config.yaml
activation: "swiglu"
init: "normal"
init_std_down: 0.0
lr_mult_o: 3.0
grad_clip: 1.0
Each number is 500 + 40 x the weight over its row's rms, rounded and kept within 0 to 999. Layers, rows and columns count from 0. Numbers have three digits each. The size before them is the row's rms in percent of the matrix's.

# down: layer 5 MLP down (transposed), 704x256, rms 0.0769, rows 495-550, columns 192-223
# gate: layer 5 MLP gate, 704x256, rms 0.126, rows 496-551, columns 192-223
# up: layer 5 MLP up, 704x256, rms 0.136, rows 496-551, columns 192-223
down495 102:546524499559544553477503476477478475501458512538480421490525539552537468411454513468519520467453
gate496 097:504537533488498487535595518556540446506494488537548505511569434539526528420484436542503495414519
up496 102:510389579481556517490496498490508542569541502509510532535528499453565585484513532492431465426505
down496 113:561535489507499526437503513465512474468453571533400475515561462466449569503436499470542491532498
gate497 097:580582481513485452482455471495506503540505415512512533522532484464552484526555474497489464492511
up497 100:503483508370477543528460485507445521463510506472554458520573539430496484574511550532442499501438
down497 098:529499528483486475497525556429522591531543472490489490486576490492463402486533475496519415544509
gate498 096:490554565544471530506527504512420548490496562465501536551488504513543570480547515503529487499495
up498 092:507585564519438467520525520585516505527522535448559535444493475516567482454506537515494429473461
down498 103:532479477512481543464489510538422476471513515510433466561485550526501499493531560506528597542575
gate499 104:563465486478464498552539538506477502526455564476462465510544444482519470480539411426448530474519
up499 104:560471501484508532488501516504510510474514468497460489518475495511495481490561424539520526452497
down499 102:495562478462577517497462518470467511487500539503551523397470456541508499538478556543554477453511
gate500 102:421485516530453452442469570551482431512490484536487524423524510494506544487542567478486471566504
up500 103:406460451468484425567547474443476471506506485448477473492545487480467485461465464448563550542499
down500 102:439598550511477524490466530403479497497496562518524483432564471593545504477461531521517450522476
gate501 100:503487370558537477544539462482511540460473519469545519539510567574459498420516540498477442542533
up501 095:496531494519411541471591501452446503469486399466566495563533541474539497541495519468543525460498
down501 098:496522480485440548497535409460532469471496482437455486506522503482518483486469452452488534446456
gate502 107:497521487392477533539445533434474534480478582519473444507547499475464488468541507497460522480477
up502 109:523464499464560501613407504533525572509486508504500460515520545479521496485507454529568538523529
down502 106:481531500557430399461549453551506504519478497490571517512439461522478548455439520513518441502529
gate503 098:511465544516549441572567490576475514506549551502554453489423597443484541475493523500396501498541
up503 103:491424514447512436534500481552472527404479537527531504456548568505465532496439501536517542426483
down503 104:473456476506428505537490505549481488529475502503584463495516490541446467513485524466475513463423
gate504 093:456486506455492494439477449420530527491578478537452523420498512531475511533531496473518536528421
up504 093:592496499514523533479518511476501517560615523478551583504508456541531451514517572504491507542489
down504 094:498498512459454552512468517490526507496456444535571473453492482522441479573528515537506526552514
gate505 102:474470383526482577508490506426477471471539471562515515481518476484513474443524477503541509450478
up505 098:549493513574522505508474422477506460531511463502494522443537454500485463464508541467481532528624
down505 097:532563519492491539530491539522511468433449526539539537493497527557504407491484472502525482469489
gate506 103:550536483501473455466541506548470510441571548539440528500473485518481470500516499559515482529554
up506 093:544462534528495547466576495480464504558460472453535548523432547528547547510577555535490500522501
down506 102:514529500517455516506507524553519590447469511540488551454534463493504557518503478517438504424536
gate507 100:579445549503582541516564493527443576500540439598564424535456493450505554489471493535526554513535
up507 106:460520534516510495520474520479545465411483489538470467574530539459540443556483551598486507494505
down507 103:501529525487476511520404522521489463472518450465410540485551460458425542430523466568454479520485
gate508 105:553406607513504455569497496449487505544457420476467526489481445571527492500495501501479497484472
up508 108:433457489534500439495446506518455449441522461450472524507560530531490528524520521494488507559498
down508 101:500544476507541526460474556467485521498478533480472519536482418500532526457498481556496463555551
gate509 105:473505501485499472519472523493452539465492563555508470449547519471520499479527483452464469535480
up509 106:488489500529505506509456476499525492500501513448533507444475515522503466479471511499421527519470
down509 100:504530486443464478532555535431513549475436472527436499514436464507414528425422493522481454538515
gate510 099:449530462527430511496453449487489462512548515516504545523486498521460455569516524542519506483518
up510 094:464541496460559531468507595518505512478433571453498477511451497488524521465488506482428411477490
down510 094:533491545448471468540480513435525488535523559485550449465527439459523549498507442405482567469442
gate511 102:463484556463511509515515499443530513532552459439504526554459546437503468452533522549520526481472
up511 099:557498517493496506514511510513476467575504429503566517463505518424448543604539560543508525563523
down511 095:486528485511495484605476472502477543564468466495532505524514461574516470523572560523531478475492
gate512 104:546467484442567515439492410546464476489564503546506471516438567504513441449482504544420494421506
up512 098:486516519498435457582440594459502481524486488557530544466498417484519543538519533554480526486500
down512 101:523547513461557489427512476513545480483413457484521576539496520466579487541511473530396520420495
gate513 107:472538514488507430463496565479451536435497507477499557454570542507440512494485507498471500562499
up513 111:510498484542509457438529514458535488405510535507545546435526497503492521505472518446430540546492
down513 125:469506474458447493531423572508495452471387554501447505468485389504536533563527458425523540516537
gate514 098:505523427586526510536513499538442468520454481537512475578509509534488504440526495537556511596554
up514 101:489530590591528470508478543555493439473481501517574534470473461492488560522466510512491445473520
down514 099:510448564503531493533511556492507459448549494512496526523440445514427445453475496534579518512514
gate515 105:526490486486435455516507533459494501516512524536539584435489461530558482474558565509490480556503
up515 100:512507477487525534520521513552483533503518495528465570521504420463457545547480508550540592477580
down515 098:504443519492487437581509496535472528541438535525558470438521550481486487513462482541450531512525
gate516 086:437441484605546472515460559544461449495531456509506509536486477537569506526535521495429502481536
up516 095:546475412511473452461516525534488432514505499526459526544448525540493471575529439469571523504517
down516 115:493530531421513489490538444460476552493460507436485466443505485524505463456448531543551473490436
gate517 098:485481453532539516536522557464518603523554654492441511486508489447523512486469557534523446550490
up517 104:469467530418541517532494454553467491566615501423482544525458440484442502493499553431518457530483
down517 096:513506469513493406540510479531537494477487508468531486503468535568422430456521458485439485540531
gate518 095:431542463413521518509459535476535573487487513421540528504576457487395481468512496495520467553490
up518 107:447474454407550500537487517484538559506474520555483492498567434493486526471495515511520489504540
down518 102:518493475504491501586514506474546536563487522484467488483536469509507489472539526539487518442478
gate519 107:506522505497512432510521511460428489454521476529536456492476580482444439484494482457586447494454
up519 112:490533420438484439530456597467445474461477453513517432528515455454581502535510490573543458487455
down519 108:493496436521541561550462492489517538513490513472460471528510460448564436537524556476441575493488
gate520 106:491468557544495448511507566610536532437470554514513447477517504512498443455497509455535500440519
up520 115:462466581574509465494471521471509483441572512506418460505548492507483529454482547502441531449532
down520 115:519422538506485478517498433518454516458474485523592539451546479531459410491485525556533442507534
gate521 103:492546522548489534475459516421490502440523487475419498498539419510495405553483489534531447464519
up521 097:554478394495568437540542522534547492461457522478407475469462474466477490497524447467525536497473
down521 096:552473466535498512485527567517413560465464578551474556473533524591510529478557466474493537556454
gate522 089:449407457475488528467514551474446467415498441577521464489546461507481500538477508497493457485540
up522 089:413501485519471493493477489529525534582516542547556490481431512504539531545509488610560471469521
down522 095:537519504540487586552512565527445484473495471491360522458538458506514549482419533450441493552500
gate523 100:480512474554490536431528553458510474543468484542483493465538500436519547484480553469575472501494
up523 094:512515501518469468475559489482450447472532519468504552525503543426427531542547426510489487554510
down523 095:516506470484442503539473463500505541513477581564475549474483520462481510521487552448482516501405
gate524 105:477569491479533491506508513466500527457529448545491543499557480477531534481483520498542515493579
up524 100:490484474497469450478575524482500460526557492495502499525479551524433459442583475478534466483597
down524 093:519509509433461515555508587512474518583464488488527457555537449621483523438491539501596564519492
gate525 099:489523451529486524531587468397439519443524510480520469471530457533500570528493582501481452540539
up525 099:368454548459521466532478572477462537482502564488475456571473465485482497459493463545514470493463
down525 094:508470554542522501514508540591454544448528484542452502539570446508539498366446471507455491469504
gate526 098:506523462589506466503505471503468503556518493543511447548473588415475528570509537525607572561481
up526 092:432563460451459461471468546513512454545555449541518488539418465525509584549475504524572533481513
down526 096:539534526543467476463527474483498445530472419529469507528518547534523467480438441499542486450490
gate527 102:471538499563553493486490514569525475522523472457537438488497577560499466448455452542395456495528
up527 108:497499524534545549563597501509545499458509475483517520485484459467438506512560419503515542500535
down527 098:488502433531447525563471515567482491445436537533543500547540510480548443459478481491470472511475
gate528 105:445499512550506466454514633483467507469548523495581545493439492483590472489604551531565491515492
up528 103:432475537485558479595505519492489491483489518462450533471552493508496510574481491442547481515534
down528 099:545541532516533528506558504573445533537510466484501554455499537507536495489573493526530507509562
gate529 103:562487474502561483583509516496389517513481534581506499462509439557519456452508554528525457573512
up529 116:453513581450494503400516487523641519541555486492471456559466523482546534523526532533494502504461
down529 109:503462502485536559463548513551438497534504476471495500493453484549578549524510499430497545515518
gate530 100:470517467490512484572536514482531419472432482518465540508444431466536431505520510511578535516530
up530 100:436499533473527497544518510534507486511448483498531479593409520498498455489542520462472504462546
down530 107:485553485448549450500503520452514577461483540521442411485504502589519417482528524529465506523414
gate531 099:482553536561487459538497446514560462511491456521511537520482504490468465482568544515492457442517
up531 096:490583449521528506539491461544557507489514481522447508457522532480470553486523474515435471475487
down531 098:519523476525519541515551481559476469467442544559390497485579470498475460509465562529471470553526
gate532 099:562525426550536489522479463497464491502474454537542543489525501573535497453459582504449523447521
up532 096:465491509488510534553530481540482502522482466541510510386477554488501551476544457530529426506474
down532 101:471536524578489491588516544516566524500482459470383472516459465516505511527457534482517518481496
gate533 100:532539498461494467487545558456482539529489536522468472498538541493488423475546501395409493517521
up533 096:485534532493471573575542526561476597508550558572512527582461478442450525518529488574518484510559
down533 093:486578502515535511516440563499473523441518512504602521519466522489568468468475555472497492520506
gate534 104:515467556578518447558577477546459496532540508536522541469463546471526513460513524557600471483551
up534 097:513511463519573528547506427476482507546504494516484473502562520512539535465490509553458485466485
down534 103:468533504507474499479552490550575408433441463508582466481484508515517490418479515475496509556530
gate535 093:557527523571470513491485514521467526459588497509489516563517491601471538430526511510437512517438
up535 100:596554503492527434456440512523477496526497526483495514517472422534473491480456499438613545472513
down535 100:565519480548568480567528546502519511442532488556557547571486498599535529558564506537506529391523
gate536 096:505463500523551504483498531531527427530536533429481443536476545511511510507485486522504509516483
up536 106:547479517492454490422497493507500495501474470556502574545567526490482455515509495474511546451469
down536 105:464411496518482462459528487464471452523446500560494536478550466487514519536546432455512502547556
gate537 099:435535495451500433537501421536409423499548508494444510542404531523411538447558450514513498550509
up537 102:547496592489466485468548584553530562509425497479476567499502506525529460452540525443501534508519
down537 105:480396559534516520547550495491546515545519538511481498472520494501475506517521494429562378526503
gate538 102:486559484498496482469475522423474527478610479498461546446547463483487463525492475488425486498414
up538 112:523438459482563590476514547514489462529415471473511483500516477437481565507555533546548482536521
down538 104:623529512438581584512543473455517461484518500549482485518575489578476460402566478505481580510537
gate539 096:479396512420527516492468483512563464540405492513500539434441407510551601497480449538507466512449
up539 095:598438539526481517553504403491589470517495546493412525467468497423492484547436555538569509479508
down539 099:512456496437509484385428489535528540532438502455551498515448456526521546468480420468517556492454
gate540 097:483584525492531455527514558458491428472504428547441480487561500502502424441489515470479471433463
up540 102:432514437474513522470439532485498496511511549571580501490487456506480530535467479484566535523569
down540 102:568515548486531518462525474482456531496519517516578567485508485544516483499426564484518387496501
gate541 099:507481530522483501415479494520508499519464522539428473479495507480489473488543472439594511494497
up541 096:457589479473479521491525471563447485473488447523567484511567535520427444527549503438460480524424
down541 099:543471493547476492504512519553407553578414480510496489443494444487538541518616513528512504507463
gate542 094:504481525493506457525521490560504538483478527516561569537570527558444488488491477470502416499482
up542 105:487540524466461527528543524470539560483462473526545504490543498593486548504520508507446462520477
down542 095:519531516486482491556442464475505477460523395521514534497550547541437507553503509533477451513546
gate543 098:508530488476468491536472509456463479508539508498458530528512536504572547483554589569485410496419
up543 095:543526514460514464552503583466599460527459571490485493510420541536535509456488456513479518564415
down543 093:459538477485510513575567520525480519525503538458505508484467499501506490411521460489479550427505
gate544 096:493465511505508494499548455542518518533478489516586499457442509487513502484547510486478545457476
up544 095:519460543487472543527480518421474491517454606577442394555465603499563510504481496520526474545481
down544 089:553507463513460500535514493487509502472576504566482513561564572461514530485450528503523508511550
gate545 102:451494508543517543479555580426507534434617520425546534492497466478476540486458494518479547513535
up545 103:500566442535491462530464541476501519498449489507531513517544480495449507547406532476445521562562
down545 101:534534426420599499510520509529463460512480495452445457508488529532418588499562497502465495519509
gate546 101:514501573454489478448515443446508494533482480481424472595522504531500477504476421523537489526424
up546 105:603509512496495541528546468486565506494471515486474437555539488494467483522458486502478469493475
down546 113:487501497591451525535552509490544422501488454496530519502522524460496531456520566493530576454560
gate547 105:516476441483531548554476561537504553550581459531576502490579529424474482480502513508478563500490
up547 104:551533513536408566447542465517483441527554586482525491538469486519515518473464558481475436465533
down547 101:475536560434500502484538442511501566533498449488520494476462444569477480582423468501506453508500
gate548 101:553468512551530515514458494453569459522483466517488487456508439503515479542514503510447498490481
up548 102:549473563516515561521495562505510495496525553495434583446538488453522531480454472539577485496503
down548 100:549472490497505451479515485505457522562470521418481490527495519498531436442447521468527454424499
gate549 105:451510557482475521520570453532532488465540481480576459470495495495486566502577554528490479579535
up549 104:465516457530551518467474501466543520509466629516519459473479553478575490455432483482478432505491
down549 110:508541566502519523476495498487526506486452518516554495548493522449443489515489544553461483502571
gate550 104:464490476543466501514447512496507522520506522492480470478568487435533515494492447436540537551494
up550 099:464502500537467420502516522514486503438546473501505509496556497456447534491479485521535472499491
down550 095:517593550531549466542438515486489516519533497536419500422558503496507524517486541426512560440507
gate551 102:510572529457439515451495550496456516432478584526426541451572460512528447519436572497545511475521
up551 100:495496476561489539530446548453554477483448514470560462505546493414502520542440521521592456474554